Each number is 500 + 50 x the weight over its row's rms, rounded and kept within 0 to 999. Layers, rows and columns count from 0. Numbers have three digits each. The size before them is the row's rms in percent of the matrix's.

# layer 6 attention output, 96x96, rms 0.169, rows 0-67, columns 0-95
079:662492435531393543505503516534417527521440549491490508486547417534519479494548538526437511471495449442514569654519434524505446554490467500548511419503491498437501532542509508493454462507507539487485443508489398470492489539549487442523439388554441396494461536440508594452420538505465579466
101:587471454538514549532491486564394568440478555574579586438446526594468541525502566519442464468529472491573518452506494512555458463514487515490498471495471520476547423492501457526480526615379549470553481467552400596459517503564487593503440475495497574558553511513498547618506609517514498494
094:427597545538478505500495446577519583545506567470533432493453393510497450400633460479413552554502550529505468594621448498565426457479491456510581519523425533489581522506550465548515465471508540438431484583443455474459458562494501522472457507543499468472524426515459472489461454581513501461
100:491589411528523550523497487474505525425462417538401508524544546554457533465507507528471453437459536571530472561514499493418479505463415471536524508488429469381542525444434452546451523526565512474442653569433459491489483396456478465385476560512474534443486542500613484528491524556530534523
105:500504511603525542455615522527485432534571540530424530517447494529520511465551516543481431521534557558423455436529505439508496532541562523426475466464487472565566523500450466532492569491536450465560560381553502523509472414584556450507588463495491587645456422447487583504512508559552465483
097:557471504497568420468410502495528497448572446523400585538482492461480500472477514526515466391498508450463512494509519507530532463520572504466523564494564451490474543486532446511396619479532472506434529456464507566601526508444467501535463465550330450549503520504464542583648509448522448526
098:510499516426492407489494448534448484468458472505534502504525530516434520414445462416511470541674450457453531430456519545585551491501500501521505501509470567476547539464529510536477438542574390613526579415480495490501555485532516617610532530480532489432556516503538508494579512485514600440
096:543491495469631592468536453495428512457600542495442522520473512493606533521545493461592529480453523525495500453522442491459412503509510463456500561514437439473498515467593454528471515592442509363473533480510568520460464515575413571444504588460579469540462520533456436557430515465426446527
089:508502522522434515601506458557546470454568616489432406484518617459484495473490376470463529542515497503411440525459445531455505527479529536477629488592437415493553562489461496470457561473450541507641485582530511481457548543509515508489442472562448522520511473463537549464502432503500540429
101:485543440545493494497473464502596440391537451528411530532460453457483467450502544477549464569393429488490456521466430422500525429419521441480571486476512572526492506563534521487546503521530492562512625471500564483559371427432484487510517486518439576431530442520424516474454519473550506619
100:396555473423507525591506459454501509488475558395532458454584487596451484489454494571519543584445475511589586578453477481486463508548507558515511488439483452556552506501542508529427448489478479561420451549558522492506570567461442513505461544538507586384448452507417537458429517491507447593
100:497488491484515506451551483536636454527505431488504455482379685514494544502503592561443495532505506570430467552514432476527417464501506551523526488492472501509450506529489503521541494543487465573494524520388560553468518497443462464495587529517458575570369530407493508519431495535430521546
097:458520533441471407467383388483481598591554477486522536483525474563498500555412440473536478494481484538525546452514495447483516546499517473543536504394518509488419557498507497458449518448492411589479457553531570480596456597443528438449538478383493511495500573479381451453514511482519498432
091:452493485539591493511504462414570552524547499515567423500440554596483518515501525620434513464479570501402428453540591517468525514538488459502523454584545522494402561439487476472453489442526490437538557498516376604452536545429485555575490556579585453544497481477457483560508466478472502514
113:502467500490525385439540479547435426507446570519515444527467382535545573528466477574549533411462615385522504492545579473501447491541504525480552570545505513582487578527475521552524505489518404454527550455508512529497458526512528456476522535542517385511504394450504528578531402510469565556
086:556525481490478474536562483546519462560495455512502516440641535514495463565537467537561491469546466452607526466507501516498516543580483545528530445493569447515474471483402524457473545506536563513517392515575448454396477436499512346570482578575480542471582563544485496485505551485475373527
088:543535479387432482469432532532555397576558542449480472500560504592597464519455485493541454545492573470476415477507514506469443558495515486473463486552544491514468439500520585417457425433515417411575535553520533484459533479478502523483516533584448571503506572524568462432543499465641556484
099:513572508498564508461546481574522467472456482554484437516501577498542556515368561529460450481420586518477427527538606435565480528519534518500485461453524484460529351448508456528487454555447497408529471495603474455516471438477470445565545441562517523565466477497497378565497473442474507578
092:494477533534586490475477539499533499521515551490538473596452514466425617521567588533459471504398515501529445556444520556437569521452434572474545594504539537497493508412521466502478534461492496438455483446369556537485492401466460527478436375451562530460427508532430496538513450537466489589
100:462492608521487547511484446469549417528496565526433482436518479487546492488449490543450533561457508487422580473428478488504429534517444507454500546527547534482566587429495458358456507482564461505571471545582503469497449485453423548495450431484425555576479481340538505436526559522449499568
102:599478568562344461548462549431510567592535476477535424473559581529478509555529443474503499512583491522481485520475564528525559459464417464529603499531457481480510524624455511527576491463494454430541443510563595513493478565525563472581539520540531502549478477544473458530505424460542582520
102:461528506529594473399603590497463568460417545550510570466486467533562441575477542478480492510450495518515494525460509462468509575515534573443424567466512512484527549550446551485542574514501422494573445475397582478475465506543527554469555516453590551585529480470516573539452459379414498504
089:475428530484455570436443620536431564438500526586511491432544538578543449471418509507433483432507539527461529445454448450421525527467526411506505466498532520578502446541414529506488539541523513435528434540528491610566515493465456559532460419595506528516383502448583501445443445492534480490
106:468497558497535513620445463432518571535557439433479497581417556448519460572402594522570481499428470460521543486463498495500535418534425521468558480504465539531641517554462526494501532505638487552448512484527496490580490524532463477496542556501553454434483474497567544597431449475514443540
114:503604517476487422467472526503527549392526457480402535494532517451430412484540514549434359451499477404478457504514506573443526518510541480492545494564474391495552546502492480533452535503643564528538504481507590413471480480487495426515473517502500515498538584547620459527491510483600525500
102:458473454472518516488455476583375528489561579552616503477526570541531491578490601482484533511485427549542537433426444528486409411442514455494455428439462455419448475453517473500417486432461494497495477477555412480522538498552464542458506472571443465484381483450550444410513495527531498542
104:493490493477482471583421460558524493469498527588627513483623565476497515578546473546509525588486491442640573568473511572533488455460489501564513501484539493438457555495476509525590453462518518608556582475517496521528463527523486522498471498365431500439471482404566452457447478518561513495
094:539536509418475519521486456513459509513439440522499512511486555439583538558462467433543443565436477536509497523440544501490474600489475414484466526467487477443585427473475460525467477524525552473458411539509428416371408385555464446562551566530515579511503491513483530454458494572489392606
095:535480439420603445459454481489392462551548523471453523492502598561625430512489529461538462506492519594487562466526444490535544542528454497458569409492443435453456460460507455564544511521448528360458483513521543520541446467544423537458420477524585478514465501447533440510538564433531556529
105:457464572383526592466538441474661523600475552505439486404466557543490464531543456576530496456528551511433524454547493447443517499510491490436448477463509623477543541510457496514433504508458460460535483507540494474461544434442591483540554563559502532471415492478487423458402510540468533547
097:506444532521462480488474546522533518363568491554414551450395491399626551632489413530473544529573436542541460508467511497491484470435533473490462558519507554493481508521453472505483576491446533583505498504561561495499541435459589511467498506499472527567503436432424408503485479477571530411
105:413473429608589489440477460528471430451484430486508480451520492498465485539537417536489490582454596526524485481509517516569479535511538427552510506518454561532452485459456441558548484564499462572472512397432610403430394553466500528502510510565584474463559525448525588557442530567524477522
099:446435422545419475515577567405468376526485459510487579554501479461425473398484441449416572496486487532567447552470468487549519479548565451481501513482474468463500504499517506496531481516551419515437468510496503534492515452492684446452522499449487425583485471534530390487544463522412503475
094:504486531503517524495559380488532529530488530553584554457602537571520499565607536526541501546446457566517507555463475536512425510487523526464519451519494494510455449485514485396525465484397574525509429494458402507457495467435495546428470474552501699447526466507496444517552503557584439522
097:474502488525475472488544564524458525469435641443545432537453584539425511555478397532494568495483463520370445494571478527467471500433509470518448503499441574428529540498439561437525491427513585496543527556480439500442554426552489539497608527555547438498543475475435536544577452518462462425
106:433562441458482406556491423424417508534470476402511476478591535469488532511573547565460480505542564508527488494499521623557547440467441426505541533525487501511546604585490436501470457481536449447478537536514548589396502528509521516562513596480499421455521460562552464576554470463541492417
095:505502388499511459448481449544590522538351581558484496481498526463522481506381455590430419445412521528485447546480471640549434542443480548418532441510497507503449624539468467528500515543564556474551507505456460529527476478441490436469507430550483507525471461468518459470467494479477578484
087:529485465518585501439455466407437526523512565504538494552507471481588529481608531580536574544463489492549589520504483504505538502538456489496483415595510551565578421406549397582446460495468590422499515404481509548464495458432492500482455575474497473452452367544520480513466469463472519544
103:515529448547538576389558544549619484442479499509467515499553462461486502557499455508601581578424514599552554527440470492523486487440525515444400422492467464561506434459568482411485499464469577458465512537536486488472475539484465525434542539568501569591500532483576445512447374475476489533
087:481368493449583511493451544514511479440439468499427521489557491539529474512529589453511476409476511485455391479501508493471514509474557471421565493410494491538528502447496495423507468494534570506539495521474574407624459413422557465411508503541459466417474531402619478513421533550490476471
112:485490510502446591539534494515395519553459532394463547517484528534410505507614513415468531500444437478496515535514516464557455505524521478546467504510367517505480575501401482406542499499441524530484488522552436466419592566550520438519389513545429606471447600483514497436490506525454447491
104:459499496508416462485563477475522565452487517503531584528427602557466481432525573560536506466502497544457443549493505457522570424453460567410508446431520620508526442487478488484539548483590493515522472484493538522466484401499476408497542518570538551376447447573505504455539549346525518494
097:556473369512469500473634503579542450443461538468514525593559514505595437502537558485574551509485526573569486551464565387467473490455516518525525493522528535513465487520468472539492482386404533393476521581462510532423566446521455558490544495426505465545494507480492438521415451498520507580
096:466507530435465506541438498455489526656505474476419475499516420480453422450499493540403547519580564413478518483474413523548531516510500480489516490505562455467524537483491459439439513579488463482513557570552560589517406505467465501612487515509517512530520579458571596528440530610427573461
123:437442523522530466515484569480454529453468476481445546536466556510568534463441419523460561529374494545547485552519433503533514527546614527507485526492485484414501539411487472567530438402515507526442455595470532464457404537425503466537484436389428465590479436504525546495500552598539478580
099:426595424479461506414438492476571563536542515506578541597459419410503525480506542543524522577452436481469548435533538507581486494439483397487548495550533466548527416463521472420575515543507490514481528600513457601497380526452509489493490517544524442513511465573521383469476510480570509474
109:401469627429514489521525488465438520464523582504538446565581549588560560545404532460618500497495540558454605501524549426528538517486467475507480520517492480524466432563418552548496479458478511516411600522545499437563477425523468590504477492522488522446478497496454428497486525458392555524
101:558494578514550511391493469379491501406457387508494503492515497619495477521599514489485563474524443549541583468573526422517432487443473501480484465503526566538487489539518456433411538472548501522417461425402464519544477566519498578470530564464588548486472508474466424462531487506414434525
109:452570449538484467364354528424470494573464493579489473503409522482401452440614597468541514570548471437472447479526511467455515561499434491501521552572527559457488489499463500533478530511493528512510487504559504548562476537429528542472522422519505512483563480560530514443411600408466486511
113:519462498477445536482471487503577511506531420526481539463569505494529508516455470446485414459408513510484422497556488520533479528450453466522442637547543476451442452525476482497484574498516510439472466497530465590512444410384495512551603585551396476410480664509510466519461539492431496560
107:490462483470520541496371447458471391487488460430507598487566506445444528432558497427368516461462500364467488482444426575576503467493493535484519512494493484521509556441536516516445510472564477524487509496463588535529475520430558500426461472469376580468420516494604487488496559550474498472
095:495581570479434503535460510481523492557571541494451443561441475559567399554544553443622561427502523521444520561495490555412451484565454428521468512511525475485518586478549438522428562483575502474436453500407490563470523573540471504437479479564458403562455514500498495547500474499400481590
105:469477474504526557468498573502534533384496562452504413540483529495490608466485536533464485485538499489508453611558446584483506531522513551515498438522477538476605555572585615398481515510521527545541508539582556537459470451406484608478494538581585410519578503450454466485564505518520543487
108:395421508485486514462410441551543416508544472624540428532526562522492394578551504533478515470581477478456451422567520555492555508482541431565559496503550536491494512523548454569453508541526404487566546459493512527517517433527523456494400417488496472574402411555487494499462554532450481449
104:498480474454420424487579479535514451412541511598494520414637505403477517517475461511524479497656551415462510525471499495479625534451505506463497525579557471457565534419486507554489516547527456507590499534536433491430528431465521563495530548524577509497534488546575556527531526515502530421
100:488422569541609558526602386510476530524411427621465441555543467497445538495495504428517451564447481576476498514482514494543440523455555508596453484460481532566427445447532499469538469510438493462479470475508537445396561457499586416502448429501517504535522520421485484499466579513489580537
113:491427538526442508538526519448523483456525482538510524473533382497498576547523582511492467500574542541499494553506521453506508516505589508497468410525454546483461499577415588469492428503502460451512481484483469509460511556413491462516509504614495602481658604487369471479549540561483401559
111:579489413435516481479394544496481456549492580561483498527540507495444621558462525475555542483475469452472571466438461520504541422449513521506494459482544485395546506465532591471500516464544490419497454622554496534546523496481545504469492491568476350516591437526420518509519375465524455498
090:450564535509639546561475571436486503496504459468499557472417456498462451519450451404512471408575547454478477499449563505532537460540498483554498558423499448464453502539553488536531533444574467490507499447437548433492501413524554464436442529456494513500531473565548561508585460383647468475
111:576510605526491441528532458537407524437601497547581542585482415496540449511508451592548483524440442509551480433482503475446482554532555435463445534514496516578500449518408461546399477493397511437483360511589387505496511467491505495462497525491494457500513440540490540512464559527501456557
096:563506403577497515564581518447536490521476566483497473573497526462584623462511497439545541557568502521497545560534513457437487484470501471428518544539455462477486530528428493499559492528468487469519570459469448608467518547521547475421485498478578500504519642444451594615410514469418499434
102:460484511453520530480491495504426538540551474491484502482533418574479638525478567436457558500502430425514492556547497583510491512418517536515509551588475418524426421540482438524491523474500463562492429569462399601428519479578536481446584522422412491518427548477448530492507541539443424570
105:532430502413554419549508476454453408450451469382514538450398531493468506516529415404519508538530495544465492545528502468524545500569547500532584477486499581517466600495432526555466549569470503533490512511438519407520542505525594557531514536396543541586485471421518477432570531566528491419
115:547535464435502327455662515484499610515536524474482555466553434504502495474529504504528391504486467462524510489482538552455478463465411469461608479480494476510570503520446494522484522549442533488515457552528471538409529513553472556396462511538579480432447485516555479474461531481638495503
084:549340513488479491415404461520582490496505516437460498466548551443472500346479464497546458495531497514495504533528523527621453479554533487506573453514549481559514474487493504522525597531502410528655495554520581506558492506454512537559544449569517510519567541485618462487514505465473503474
085:430501395449502436513466519500471362546459528568486520447526502559471417542568521486451486557439529464495532523549592504440525583672484450492543478463524560531529512525505467515430479476519452477507542406483504449461457507513406508495527463451524511494592494518636466456558430498480461439
088:537506479541476539435508555531416535516518421400505477396490432488607554528481507452471430572499524509537492481415490541414476459498532470549580530539561432498489378411510520463443416513510490496436479480619479566500480499516493476569569548539495596520554495459498530498464547526633545518
093:522500572580447526483392573524506379571475572449478435454537515507582487598466515548505498527489445487512382473506497547397604495519455480459554530491466487433456492486488471488507484480535593491587489498584555530535516440432463565569410491580452555484589525505501456461523529469575502478